{"d_mlp": 512, "qk_norm": false, "tie_embeddings": false, "init_std_o": 0.0, "init_std_up": 0.063, "optimizer": "muon_variant", "lr": 0.014, "beta1": 0.95, "lr_head": 0.00582, "grad_clip": 2.0, "decay_fraction": 0.617, "decay_shape": "linear", "train_tokens": 295600000}
Each number is 500 + 50 x the weight over its row's rms, rounded and kept within 0 to 999. Layers, rows and columns count from 0. Numbers have three digits each. The size before them is the row's rms in percent of the matrix's.

# down: layer 5 MLP down (transposed), 512x192, rms 0.282, rows 355-440, columns 48-95
# gate: layer 5 MLP gate, 512x192, rms 0.451, rows 356-441, columns 48-95
# up: layer 5 MLP up, 512x192, rms 0.487, rows 356-440, columns 48-95
down355 098:534495489512507425568517523564423425435566550463456506483499538410410538466561453549493571583439573430553486532465515504503500558453502548480614
gate356 092:536464450495531446556496417524403497505528457391570446493453509515573532491430499461480545397394549560442504501563500485476512520500564579410472
up356 087:450473479468448613507463572562464548534532431451518426499576434442597508494441511479483567433450497397442478481482451567494519490500558616514477
down356 097:536497588495415463557521524491555471491569499647503485388501469476515502568495511544435516503460531401572425518618485419536499556573457482450469
gate357 101:547497480561454554555407512559555576500477524516427544497596518490561404525518547593513454499509482507467456560475492469545539417454474581523496
up357 102:461419603500416461514414507466472549485486573509507486528455480481535509561565477553464404561563470502549428525525493485437459490464476491416503
down357 101:470494570498530453499492566565531462538447503560583571480525463436460497495464501441535613488481465482536447470524406471515511565505532567525558
gate358 099:507559604513427451515538543547442519468512524477512465452504442473489560506446409525558491496563545468527555535455485523454595571521502454516519
up358 097:542503644430418491498457469507471399522492510602482456467410469528490488531449468557549539593445537563447386452402548568478495465508399519534585
down358 101:495474558477541458461491443444452491531478486513538491520517405560438541488567468513518545478507524545462428432534555542581475427370550532484590
gate359 105:622603457524532433506496550543532463367488487455478496473481511464430475578366436366417559521411464520474494449524469573464516532492433427508510
up359 104:595494423479449521448498473475479509445449507478461570465418431395540466435533530527581457486481413539512509504498319511515460513518492499427594
down359 101:455501471554501587511502538535462552554505521563533497512558435444517496519617535594514463502578546503464473512404410517532512510484476467487481
gate360 087:502528556585411532511467491506534575466441457420473504397476632545467463509551515493494473566536565443485489499409445494477381550502449588568539
up360 081:557522470487568545547516507436526617484521568427554514341532476485638541523570548575475543491557506498509496502581552490614528531560479495547490
down360 082:449542466578492471522455427456538608510487508420562567454511508582487546497450486462470466544457534425441523469543645535528546487471532558525510
gate361 105:519507521503456520519444475481490520563523489621495530507528512474533487549555558494492469546533492506556498572445586522444423542500464524505488
up361 101:573503439407560478475484454482478499469481473498500518472499488496421521496535571498501502453426574480540448533411455456438384468486561507472448
down361 099:574497546529536510437503588470522618478601423545550554520511520528458514419524445453567441528439464577535473504477581505518520511441485574577496
gate362 089:538500554553512429428436511452555571461437490499471491554564532572538541481569497524519526448428540443471546577473459444586489564518455592464494
up362 093:473507511492424493487520503374478499555515482443429503453507576488515389541479522620393519498490506557484488486409537488560485523487431504490490
down362 095:510468459612510596593495416485529512393457533588463490496541446445572550403548473533406545575552538547467437561473542474554445564489530516427407
gate363 111:494507543432455464521570478459608480596552528483552557555539494470505538482527500459469486614479554488537482536610546501529506501603534527503507
up363 113:491534501489509483465517412478401374407509486418559453470480476436559532504535508419497491502446490457501532482498565449464524555435458519480510
down363 107:520491457395600514537493471524484374565511448562536452506494440557533559505479490527523480469549409414545565586629486452553402515565492432512519
gate364 103:557573506556586444526435471464489520463466411464502485511575510463521479439593462565499425435506496416537492555558564505528624515558571552490512
up364 102:417502562444452475579581569404411470574459502484481506513497516503434468469444488461500494514475515530545602366527424494394481495445527499467400
down364 101:525526422535575433544559537422549488527498593550485545566466544530472468513390467515475581473428413571519454485508542469507449426460514511441472
gate365 094:443497505574617566424470532587501495472500481553584500511543494539421441550560546498484614512460449545601612480548478486478570446531552412464440
up365 092:466499515467495561582519459497578450487498548571479497565513495543514538502363445460548476543524473440620505670505502452523535509550347493525525
down365 095:453531479421605499391523556525551488395514537514461547477467526423458504461509615485488525392486487504545580495482450591485579428418501540501474
gate366 092:489467432540511502491515502534537445505542514487510495547472487518477469491507468488491434463549540388488455477499451545576422574610525508496508
up366 094:522492469446397463471484495492504420463486487530536527522437598537468443464531536504539531448508501441498505586489466489540492543527574499503478
down366 090:502548551476485425604565475459427436463527517560492449469503551539518461499446488504471435513455465504493440463472588475448457474552571474389597
gate367 096:501461460422463499486471532456583510545467538407532567498545571491500550449443460491576464458485476457458486410519565462563570544507509539491499
up367 090:470490560550542455510378445498438470546471513425533489449426516479401565474542500501503535498556488510569488438464455531484591472460588527588478
down367 095:547559466520482485553529524388577469485539547406475564517461457523497520491565451572488432519468525497455538472594546520476552439545433533478443
gate368 104:442530595467507500515559543536559579491488452485491469449531469421523462562466524478525456458556411585490537510504539574499535424498516464485485
up368 103:409467472528398506446550492508547487502530509470497488559498524512457535598454559391499499525511469468498543484527519567454538505429612416452457
down368 103:519527536459503528480536535548532497474433437496456501463527526587462516537535477391440546550552485467539567512557465513622465556466511525533521
gate369 100:492515533480475511481432518521385493523502577466473485497444399409513405535480535409539562429442422430542534508494455548398525488547464502552438
up369 098:534439556587487484463491418446462572481547490449549462490487568492591533431494512560501475539510474465488564464534504464558561520599472527496522
down369 100:489580558590592462488458530503592443457535547444494527553518431553417474419525504481524475575547495530495494462501432571545502572481502520343506
gate370 115:494544424489398502413476511456491455443490525539537503433546529563513508560568479545572531519425471539481457433430446497569545511458542517512425
up370 115:541519447468530524555589555451540454501492452554452435443472486491453509450437624467446471514585537488461448643518507386500502575570469461522584
down370 112:440477624510571561579468457504520484520423492502465490511468441551496545425480565494427498475488507486432580512524556450498466557521465465474560
gate371 104:499393452455456526547525454515531540469548527521514420531456419490546429510519495467531520512484654494536423547450434467496492430429503532467455
up371 105:480536544499508532555500478507473520547511481479496445426526519447577597587505547609531580486484527437454579487498534474479485505541432532480510
down371 108:487517452495403507517521459502501512454516479445459442497493504428389514426508483530607454498405385510553574493534501442465508494452472552485553
gate372 096:556566488507440534422526541470522565495502534534457469503403546524482418562549492562491495489629533538455477455512383463486466507485554439515556
up372 100:482502455497494487529589558468434449513418459532472477509501519533501469451433543556495493570535494466455455446525431514484490532455512517382523
down372 098:493535499486586456572545444461506508467515528492537481559488477530523581555480422518516567573540405498447548506533463561549453505559501525479500
gate373 102:424445545546457549470532511446481527451544487565505501441501529492412417489457435552523519499525451463480589569546473524521548473459448442509539
up373 103:532481492509466466506461481541474499460425527483438438491562513425465476502496484469501440476537411526396516544603417394432421469497504484531528
down373 095:419450534492480467514407456446483449397603489482518473494430572550508443502552575526475513520472648523339538545503385541568414545497459519432502
gate374 106:440437499439503527558531418485510461443451657489596549486599470428519512500493512586521504512436504560503542580546444519617446376577473488529472
up374 105:483605496503557424472520410508467537506578461541507477476518559576468458492495570572470478441506539442422528498517580568489437443385510531563534
down374 103:484536557457452633457559424487499519522504469522423513575471544593550523431479569518461465463520498514494491570542498528470478535566531551597489
gate375 101:566519436552541470484463472465561418494569444577678572424492454413432457489530448440480456512563527510520546488492469539625499513511526460508541
up375 104:454490497508438559507475548467520514463454543526466524471460490507416436501520562593546520514467517549456477492463441502480473547433499607411496
down375 107:607590483534529479620534586370393534570442572489523561503512553561454485536564477511497595490481417445428452493422485599553625510588527454487499
gate376 094:504467453464504490353451571460393461443496502486594433532518463449595434491522498529458553443507550509462521485491560350463539504520589485497454
up376 095:511582560504477523522569509603437424453567562437626549404539486514485558498608553479488555505514369504461451440486427492457511463440386461493431
down376 103:439466477481512534481463424495407546470435476578504401565423494491546534590584569463504508490468573499491621396513518504450526512550539602454524
gate377 104:498519616539445563535479537551552530545614535463541393473544486512504569582437506534504522432481510540480446477487470465525497438473480403455488
up377 109:494506514556454555548508510431516536434472441470449496481543452578524478485585434439523582544520460503591548599495493530502456487622374518527539
down377 111:474557533419487495597448484502600542529481543494462475493436447489553509554486502401479577561437446459480525516601412614487539524558518558472628
gate378 099:539536557514490421491582511523555531525411511530584510487539422471420472483491482518429426439553578446377481612444470543524514537452423443354479
up378 097:469547590442503569443442566470531592606521531497497516463540449455456425508569488631482437501539498513393462521530469533436555428496518529499463
down378 096:472499511577578502466431522586544520521470534470546411485519460463616398394544480438507474438482436477598532509583463515517537401503502489585533
gate379 102:414615510496479462505540513481462620526474403467482541550590545408506440497542502476506386564483441511431479612564494461485474541467455503517508
up379 101:507540486600537499484531478427477486490509496510527482493490593540469466553475524446515410431492462545493577577514424520425550500481455442569494
down379 105:456505522539477548540554603416529431413436511483439457489562452520459445513555504348504477567463595503456548622583598436490495439489430432462455
gate380 099:586515440465451604533502530492452514520467522519591565491561523415511559631501567469550513544524382457537483599459493524474491516491490516512468
up380 099:520421447475590490536492560489521519495417507365457449480414515450442548639510578499511570531557468559485516516541413512537541593560495560428455
down380 097:574446553556588415520511554418590526541381489445499575485503459581553489583597435509512488501515486539419490443486503502572477496519569487468553
gate381 112:549464454629465421441573418444548463467457501498465535475528447497511516441522556394476499503524465547487580601475464512477533510449432547540544
up381 109:452510511538483603523538551465488568556515480530499510512479498559538442544576560572548536559455552505562542547507493475555471508509527597516438
down381 108:575523522490518471500554446574552500565478475530454431504499480501506448465506518503409468516454536480516525587537290456515520506532409435568493
gate382 093:529467520517492505457468516524467513485484529528558510538573478489494492473482472458498539546422580464357547506489478386551552468538568521502554
up382 091:495551459533493511440532512492625537493569485511526504475489523497436543562549466530474434534429440443501479498494697516538527448495506510510510
down382 094:541569475557322528470517551503582418529577540507453460497471436463440475524485505483509458488499532511493522530414605550538517435456548610466541
gate383 105:530377546495500463556548471529517493429427428466518466555464537487451500581519505465501433510491536535517478487536430515556512460516529439496451
up383 112:538429547468460453468469477450445602472407509441505522451581490433443535525518497508542541555466535534514476466489536411548512481489466404462537
down383 112:456463505463417475438610435472485432389535404492495543440553469542463564443528525421560435559449575425461559488512476568479436475526454520474556
gate384 106:552460459529522488482525492524584554534477561533486514519408507569511458465427562571526518410504489445556520595512426506522566535462604540507556
up384 106:444552588547482536442475496515440417560540494479532540457476584433516385482471548514447591449411420460483494479525447552540484472399541471505583
down384 102:557491520528609559502502445519409392522505489431533560512538402482589573487577542459566496517483499450477520478432582573478490515566505536493565
gate385 113:582513544396524530525499522494471513499539503415535540551558502557509643507455520517484515405526402462462493509503547508468580555392527435470521
up385 103:499495525432611468523437444559500422461485556534413508493510461475537413528515481512408378462479479431486462566543474500538554476462518603421551
down385 102:579522446544552400566497409402458529529538471465461369549493525411468487533484497496486439572534506572421545561563508520416545540510484507482612
gate386 087:397535530538509452530515430523578393483553486526487493505486459484543518389537483494429472542395498489511516586487568462512491485505452535565501
up386 096:488503497542576508439477449456530403483463563469471473515458544518477512489429466434478487488438533460463479439515533445463492498595509557543510
down386 090:587520568547528426436465574463483609545506516531487489461429496510529428555439515554526533516549458487438574581458698528493492519521443506535506
gate387 082:506507494541421522440493436473514432603444495414463444452483484486502505455487516482546559425565490467576471452468588522453514457600412543548505
up387 079:521411398485526481525527540491559553535488590439520463440518507480546549537448517591577524443574526473515466483473571535450568464609457521472469
down387 090:446519469539531472543468499554460567458526491546470520522500530508507456484437524491369440561413471536430554491493491527476474621419659519507553
gate388 101:497537496565547445442527444537498420455409456599498499526451497493505584575518637578450510448528569440460557575438506513451548479572488458549590
up388 097:498485615451468455452477536540438469522433540552503561482521475596588434463579541504452480424626493537548531529460616452478517411527453530485491
down388 101:505492499496381547576476480483521518489540391486486483477401560501478537576430544568480492420503467389528492508546496425542495522523501422502565
gate389 108:442381451508453525484476434559407543486402540602586428548514496427478461427441574480490543486547433419514531499443449473553546551455379538426431
up389 097:451511387518430466491430471491449414467465523445548478565588438527543491539628513453538531487638434471521520524461505484437580547557472529528538
down389 097:546526402513472554505443594483481502503488438507477482448536579461513524453500471530487507464509420439456540530513531477499539491463459481464543
gate390 107:394486534451484541494543580514530485508445473530457550452494540529463381366535492517439438534525596522563563469500483480440542563562507574549525
up390 108:540524471558575509507443521533469508431566433528495459443463584500539457461438431512500526516446545467483582519516503509512506571503444558449442
down390 104:569511488557540442509581547457447579493486477509520504435474463473498485548473517495607585574544481546485469534422418542507429486530563539468414
gate391 097:547519528443495483481522471465530511487570417485535538457495565456576589550584471487582535499525472489558478419400497569540423534506533560428381
up391 096:568512491522487446515480443467417407454529575505461517485465513521601575427440473418414514492496496513466525549401543523508455473538434515528476
down391 092:535423482594525518453420600511501526519413420460532548521468541406512526546482443460509458474534475540515489522592557465573562489483443490602555
gate392 089:506498610544453494511498553429532523502510392503534500503541534363466458519459506452434393521570437485589490465517418524492547495588414430488492
up392 093:472522455555478486534494450451510441481516447455606532521542424518476481495565440431450425504443492476494486563465537569470510523530410491614526
down392 098:463485547460558478452521494489493480487542529561529426567519526474471489540440446551510540512561556531529586405374505483480457425489511486436470
gate393 114:546563554441555540466555564446487510495456538511527583497521555485570491543433513528563436463524572571481457529374579504565525438567553501578571
up393 107:522467583479458563619516400512384508484493502535528531422525511543410478473435569513474456470535475558471447445527375518420479472457427513520570
down393 107:471451603498487489476501386480450594610561531546517530529497552589491519463535445542503631554617409568474541576426487445448467486541543539398480
gate394 111:453488534497415504464497588435537584474437531476495519484434591548504603374401436532469546521551478565475538556496509504482536517450475479452560
up394 115:521578630480528513483427487520364497476505528449514564491465564454458560592554501489399377471539395536536475505446543577500521497529591534566580
down394 109:511436506442533457578478431404467464449535500438533483501495440564492463481519535474476405546498542553508571549500516446417463577489544513475491
gate395 103:429556485476479520414454565549518534524481568493450506485501409453534567397436483516428466478549519569451563525578507457443416519578504460470451
up395 098:572434570664499419459507508580441560543532550532488499505506479474518515488451485472447514530458440420515422467582432499521457495470483491497499
down395 096:435473627541523517463560467542505414541461500501433446519514468457473463486504519584469532472599461511474480538476454531485487552479532591435507
gate396 094:497454486535526477519511531531438427554508489470546470510481501457397468492506504430414568517465537426505504509494534564490388455489510523494428
up396 102:442559563534524460453519548473505474429605494565440483514543484522499492507518439496500476461419472482536407468454498474629608522471416452525474
down396 096:402466523509499380475447518495521458549494577482565466417541570542469539552549536563473535570589483521502531525472330532447581469514552463460527
gate397 102:531532421578406430517466526522474590481526575532516461589471502518520501539597474486522473471469502527481508431468527517481523408505512504475508
up397 101:464458570467476443475506526518543441550506446450548530445536449558585449476544573492519430423530449464613572531553501478486566458487428527502519
down397 105:451470579483548504477478599511516503460486440498496533488485436625397520495439518484484574549463578530467427515493477553471382622519473541536507
gate398 110:548458443431442461469491500533600526442500473552540517550471400502476566508551450590514455580438532540532522542570457598486530534467491451480538
up398 116:662480441565533436574432526502481484472531682541559434425487528550652478536524433458572500507529468534513563517518523520508509426489412534573544
down398 112:494570553601499482600537465467477486488451561519502437531560598532606432537486426537610569427596457558494457464405468487387440501452569525531517
gate399 094:516515469465515472384496423447423504521398478567374565488508475550435528450499516543462493501544420523585563464553582486484491538439471551440412
up399 098:447532428460453522443511540524561414505445475557539497543534527471434506517532474496504553464517535584452497491454617463525544565530479503446468
down399 100:522590446440368508470486405426500490477523535525439527532514431547466492458532513448407527506523587472512485436447418635458577466513494535456513
gate400 096:484601483482497457551459420462512512521559492447398506546516513388452467568496522519458515548503534538570476552472458506481442474428450546476505
up400 097:587573572578512585442457468577516537551494576582465475512504514518582525535459483518578570545408489478436425529562496488565541547516507462461589
down400 098:564530517531461545554487293415477509497450497366420556510462482534435541494377435484405526486382453514553525508519574515512565535413519499494539
gate401 096:520489549469476440520528502419491423487556440530541595500524570494496492489486540482493524616467502587514451395502520407467477506519579476531449
up401 092:527526453463549499526440527466437525456437534460473514474505541452509575557547491524492457550576442429501475546542458654526444552502495605474363
down401 099:492471580498481491524476495446484523468519461525565514471443573529515487471408516469511537495454450559492528486528707423483540529472465473546508
gate402 100:432682493408469535618535425439496560477500503483543495513479547484472427572530470479463523506573453424499478504493553568505517472511588571390437
up402 095:480553550537565431501595424440481435403490567500461521526526475523525565493506523511634534508459462486436554447530545481397490566461537378557591
down402 097:434485455532467505521516414521545527446515528528577509486414439482486534479346481490583470545516555530465434530514492538546461535446538519490563
gate403 098:500515493512528435517506553431421444565519512536522528522455497527473534528484405532479462455532451584548508528487480473489503443526485532506495
up403 103:574503478493573589504575486564436449472488489466562491476547541587411547389432578550484544527488503592539524450553522516487513538475514543495505
down403 104:541473553486536497470546619540484500530494518506502552495488508486406546468531445516542522586531534454555581533474532492533487482504498556509474
gate404 106:400406470408466559547596544538442501456541553486432519488469478452518432488554452504446569543489492480458440479520487425453463476500490559436471
up404 098:493440490447571521420542589461483504521594471356622596444537455569529526561427477507478535395470533500487570536534536495503551418434524535541403
down404 098:427519452464490511543531452526481520504573517485535419557508486483411492483631543561552395592496494476461480404459379426409489521549519484365520
gate405 107:543494534468413458558452487448504552580536537374536485496580549474542450495554525439475473548481503502486548476511553578502503478570516488505496
up405 104:524494521517485500479549451438424469670532485602538569583478538480520541455458562549526587485447546476459472481573564520443437411402534505451499
down405 106:493413469476533493368488524553487437501454480467499504446491501640470506495527529505527492424469511529532538474478480466394574500538506485414467
gate406 098:478581502442495451493405574416429479481518554475479485503476496467540461512425434434558423516518458448606451481525456522533518453456515478442432
up406 100:472527482463441492509509490494491477488505516486447522515519484531500573449519556503434398507448400415444473587448545407564438518439447471548493
down406 098:486434481571476529415475505513404478491516519518596471525475512549521584431486491546556469444608455537484541589503459494442478363533466470501475
gate407 089:469480572456472448475446537512618496589501438488517435536451561438551566578465457469510545413589425544610499383545527548542489510481550551457428
up407 091:517530570515467554474501546451526513476499525544462564527496403530511543468541475547508504510554390466487617469595488508474461540642489491483519
down407 098:531538417517410425517487413504510539552484516519459436576524481484470544581632532469558555584552602476521468489543422521470509481432579598459520
gate408 099:546464462433426486477503511553449477421592507465482574550510408397497448487550490515501471507539477514477502537510536510511538534509475443526446
up408 099:550474514460385483521529513479459520542536543485476468503586445577526490501493529595555530423482507474505508478533567451595516486458441584487549
down408 104:449439561575531525489463445525485530502481540402524521556492501428461461482491574403490483493626475474590430440565377535424485532491458401445482
gate409 105:496554507503420385507493525631489437482534500625496563404401486455565485528548476544493537557585477562457470582542495579546623503594472523437468
up409 108:508504598517447494558460511503442451607493504543591513494499466468472449532555510656410550472468480635538489453490445512487501579505467549474448
down409 106:448491571436447487511547555496515523513543392500419559399444547485516467460462463482508441520460466542511530597584568523516545434559516465554522
gate410 101:448578571543445455497613590538553479510483558482515552534567487627481525469498470490532504537470483554502455557395387425445510531507551512487540
up410 101:550505450502583512464480503548514495499464469500538560509480411534545477524492553455506538456435430426448474546535475472550459499604556558543456
down410 098:531508443436512493477416531561408490398550579473523537518527490429525411461616438515580544517511479453459583549412464505510495516581480527514492
gate411 110:486453565474451553552626542514561604438539494540457465507496489515517556539489470567455504435518573435500510482491592489436457427471452554507531
up411 102:508546565520524406508511507527521569578504517494419442514598479467481539435492573470475426523539483520472558551504615549520457453480534511548505
down411 103:499545464461482536421506566397565482520474464487544538425445403515533469492449535462459524492461542509514562561549521478505449489526490509463487
gate412 092:391471584460534390541433483548452475523521469522497476460470608479512541475486578513455517538531472533516418495499375492440470553481483593470475
up412 092:516447479475419491534490524424562504535420457470571535487420562483522560459492526450532504437521505617566443476480428467488501475589470557513453
down412 095:487479600561522476553435521389516550581423386462502469517398514500555478480477496497469530483499476443462556530429464419432555505535345525524515
gate413 102:460503515635534529486549548537489454495433464460519477388544516534462380483596449504521466651504526577508557485546444539487580485430509516512469
up413 107:512486459369479487528461514459486591492519524472494572484549477536441483466471548504478487486457532562481578525498460483576588438599472490531495
down413 100:569568522428522535517461466492511642459543454515490535584548484515503496549584464502429449433414557468580487592500525435588533616447514567464449
gate414 105:530505525536497416494455549456480559478465518423546514484636522554448478533525499356605516427488525547598543553453480521518523512495510466609578
up414 102:518512529532551537485524505640513403461539572521479445563493561604486554461453479541525508427494523491482454492578569565493416557544537435432423
down414 102:429509456553563493466522535612454487540480506480555571442512513478535537451546433512533487480416482503464459449524533522517481499500493551423493
gate415 104:508388424498418438525548487473540498407562490457518408574557472506481620409453504521551559500426519473593403490544534532483534563528491561554520
up415 116:466357487483468493520525408509469503460613431524605485519485442518547562504466500507530516486438562461510469498538420538468513509539558497532585
down415 108:613424461432490562545563518468493514453550459451521441555532488462481520404498532505486458567435479552546475564535567548574502459453568496537525
gate416 103:480542402488462534471509537552471563418590488449488502512512499509558391458510448611454553583571545510522508451518454537491509521521511482449536
up416 101:562489536513471478463554428429527495388493422532573499537477516537485551643505499424538451560504501553426607518508474493469431547423361507543444
down416 102:526422485443428519543505399470477561502494477523484521498544514373542474479497376542542523416509590453457555513516548539549522480500444474576547
gate417 100:543513535527433525573403438565507591484491574357461486419456542517461477525525632561446468482526493539527574485431511472422411525529469483500475
up417 095:470436548447431482544474467479454547519523429442571552530466460552454539498467496570659450583557421521399456484471509573536514581504549510439593
down417 095:411441537577535461480494514510547365461466516519543427441437442491482541506497480508482440516443502503415563417520478497464593556503463475447466
gate418 106:506459453400433439585517451547545528468434468578493516469449584493552524445557568589542484529481438483486463606570471541525448453498482505443557
up418 105:500438451569654541518443491483456442469475558514397504478528502506522517425476505507534514536551565434430433451459559554549592554530551526428391
down418 101:573543556516514475587534500435500524502601518458533571506612556460485460492422458536475479582479580529494439456516682458497504450448545467503496
gate419 109:518467526544485543460441463557538499475529446469579486494559540492508563439535475527449534471554517573495470474514472440475458469544522560502524
up419 104:502398526500482560521469574435489530496482424573532515478468502514470573496512516506548503525511485344500496458546540548487595527537485425459481
down419 099:556519418474518455514455534422506574499519537542450561628512429493511456546440539517477456509554489488456525537475522507544549551497554549481503
gate420 107:599443480457526497521436444609465500546542459498507551574521478548527528583505423493447462433482460539504414453444424484428513504505468551461629
up420 115:563517532562478485484463410535569454463468503579498481580433487492522531515534462493625474432540514491509544476485412444462524538454512502583574
down420 107:529551485523466465531482468540525563451440526473517410563468468568550561533473403516552460496411577577533543457524520488499472579462494498451603
gate421 094:541520613479511528522401479504489468516466515547398477556467515488484499511524523507527530477462455494419568524503473599487574423467440484454593
up421 090:485464504495497466522548475525554475515446500413540562503534478490518433496567462503437516435432524612451565559608427548401537548527453485501509
down421 094:509478531454453500514485490562578424481510475495469532538466595526508474482346550490542516556499446550502638466549468520504583598465495538485564
gate422 101:517617503526552401459444387442430553512520412528476527530539538526572501516440439517534428545469480443540506386467594512556518447515522535494426
up422 102:492499480515507428500547537466493601439545497419525550557447531514435432517555388517489519543511542495541561463406460468442474452581519564389448
down422 100:488592539551539579506525358448519499490480543528580467482522486438468500492529575482510473516530553495452491487531470521404573490634493561493513
gate423 102:464537439440551412536441465559497531486510553529470488544550389438467514498501548578433553479412516551400460532466518521518494572502564526501456
up423 096:564488542468453578516456416516461487425517435500458472429489464492540378466525421551475463497491401408517522570489504518468536538534500369468436
down423 096:446462589518418503521494493531518498555473426585448569435492448431533512450405459558548490482417382478539530536564583414460475469527473449568448
gate424 103:660503406550536587515495454480500507468502484493556480520573426511549568487448511511519575513548474530492392545532430455494538511493563591519448
up424 111:568458449464485481522421544469527569564548581489592436525520430602525562558530425456522470476556514432587441525561520529555427551500563495474555
down424 108:476484433540488469452534486513508492504554522474526518544507445457536521448582550510497543443481447462596590481485363524404494440495546487395538
gate425 093:492590537469481551558535434505602505393500614619533513389533443480455580472509409504496468548463467487538491502494373479479518414496494536495527
up425 099:468448513436518464448506528606548472534521466525530579470512350535577503489525525530471518544460507495540523464521494501536545471530559688509556
down425 094:399631486460473446460564505489546428545571526404571507427581419538522536531429471556543593424507430466473522436526509562458563504556590508450499
gate426 107:490485444453453538593581552432503466382507551555519487471470479420522493537430503433593427474496526467464560436454500556526502543426510495421455
up426 108:418509529553517451542537436595502526487547495462512432626399583505350533479479503395422462564551517535528497522572510533509517583528499427440510
down426 107:588466514498484513475435542460421540452532479429441578520619481547564476434460497449427612386467518495574493510608495447559481493591428477509482
gate427 107:508517483492537477545469469472566580531538428526517479498552497436493487528399582432479423462592543578510446500505476520494581533539517513448511
up427 111:516493607449401475524513562482529372473435537467518462407566457568458421501530459494469572504531544524540524436585418432538494490577435559502578
down427 107:472572583487545474514512563539556492483600476521488530522451438556542491510426537501479539458463491505496489527526400533544608569459513538413483
gate428 106:582579505539497481514498497479415449457490450474446523522624496557364603509517483515503421458546491492497517491482569539485510392442442543463451
up428 107:620525474525434492533563517457505584547450540464464518443451541544499513500496540405504485525481509461586488490418510464496508598491527556399520
down428 106:532524429483418508536535456478466451443548498490510512516550450507461446469404528456527531420500546402595529529553488429542478523473504557539435
gate429 103:485507519603568550545449540448519566505431555329449568460486543522496492518477490444466531525540504538540582508464605498512558432474533519480493
up429 105:485570444517539513532424441485450467486550359448501505588392588450422478556499543460521446531527476448537429442444429570504518544564534439476389
down429 105:474503497588504497467534549523537491552432505476503530554443533460439510565463532500528418470491396448510561498554635490526471533598460491518481
gate430 102:430488510469601507521468573520533467527536465392507421498469430454462522530541450477517509499467453386549402452424472480540421484558457476604506
up430 090:546560547536509493579475412467487547482594439514519417514565477517478531387447510530527485418547434493555446500492497571469544495462413441507580
down430 097:445528541407556552446491441500500435445574482468588553431545439414577525476531496531458509556449503441466459455455518501458533497441488526573535
gate431 097:514481610517520523491536494554500513487420520462563478508553559405520482520572556582464521523486435484487486474420476530562509510375533483473465
up431 095:477461488460541537383607461529524478541453576525470416578476591530595519485484494464452513522436510431554479373470412582545478505551469461514410
down431 101:435481451454543525523514548455474503445488534466505504495466492548582413473490621503510462434557481589407483534525559483512485434513530505470473
gate432 104:462468538455499566545498514434588552421494422458448541505380526507474507561458532480420503517543477532532434449574445608558477483499546541502626
up432 100:487526492586564469523519509482467510533485452485471405514561460553472538500495393415479567491531544520490528483472578527475360507443564526570599
down432 102:451456442456518504474538473528582463519517482459507486460478582438447612512537461424567398478454543442569563524585486474534421525524510603429554
gate433 104:502497554531515535489477571516543475462505441508469500573587466467441407542475525572458537497550504527511561600464498572507540600509501448519560
up433 110:522485566512510507566475589571506453487565603563528433517490478628505473461536489536455421512481448493514490476559577441612540459507512541515519
down433 108:592519444581348413517508484451512504486518466497455544421480523513430551494527543454495472517536514422390443443500490506505482480532471470549554
gate434 104:609439514537459462531442532604480417421522498450518561544538580391419450512432428504530486492536498550533388452472519468559439471554587454450586
up434 099:449530435475517621515432441386484511497525485439396418475519531387437557543532492523520496467505476508508524488506563477522547422469454492502480
down434 099:551453380545521520497552574583553463644477526491569456458475574433460399517528540396544461526533456422506434514444604459501442455484532476481515
gate435 101:479493459561527533542544490456445472562545510479528576438472536398518432525585422502509557491444483441494437568475533393617551535561552538463438
up435 097:606531557530557524442606518493517467502488550604476437559467441432566510546571576540445554505529501487500458445541553458484514506584565502520455
down435 098:444546457490472500538493462551547523563506453467530464386563512508460425576434429492525459520431421468504536480459456550437466455586334408418460
gate436 100:474492399558470521516511481365521506557441512504561557443501512473544451585503480507518556609553467510472551451463372481532521519383546503424442
up436 104:583519490506533454489635505519501529407498542525466464576479543408550511562370446467415475484415467431527516543639482488477464444519484519477487
down436 104:510443554501402450566466472495545533439509486602560572483539488413399545511527431546562491497432531442569438512591479496454422385527525513422494
gate437 091:465486455493473509450533458569428450584452582403539516536387418415479540525479463486442417517513439531578463458459509494506536462571586540523472
up437 093:474509493484601475507445458473555441447555403433425532503444462511509487467590473503490548483456442560554391491531578487536567503475433536517500
down437 094:558567611420527523545500488574455573388545500515406488513480410486420451440486497523514480519448485478593480461477499478455562512562527545452486
gate438 100:538527476530479454577540545402459493527499429445541507518678510426609507507475527434525448589483474539463593552388485510462536497550488506512548
up438 100:605453565491421504473623429492493438588444492549492471540463530413366493491418598496458478410473434518512422438552489445444510495509510433571515
down438 100:489486461496486578521482459435486511446479569512432438616456474427493502466366564475628522385517480397458511472425571412469418557475511470454521
gate439 091:495554487614572510460454476496497452545483536493580510560557494465490449631431516493543558580468395498536494456566453522558432539627534467468545
up439 096:498523458445405506490501483511501556463414499589531517530504464560539452520536524526539455444573483487505491499555517550436451478531515453541510
down439 095:506537546514503553555514350465425476644458557374453465433490557472500583470456583466463432499462461502511484524500415522534497411422548483519496
gate440 104:498506424516535511491535513451552460630495452504502551491539443441435512517543525525448581448584457528498413495486522541498475484415504622473495
up440 108:517464482479485504450441522434578420519444532504432457454489466463467558428412489451540533492472524522552481446423508574414654489379474518458452
down440 109:446555496616559579519500574493433439445432529477472554427550396533424529513454519480506498558493448485502480480463412496444455532394456500489456
gate441 104:553507484446406444472481489425461569544524426549520541471588565490585515544529476489543414532586432527455519493431477428450499434475493532490568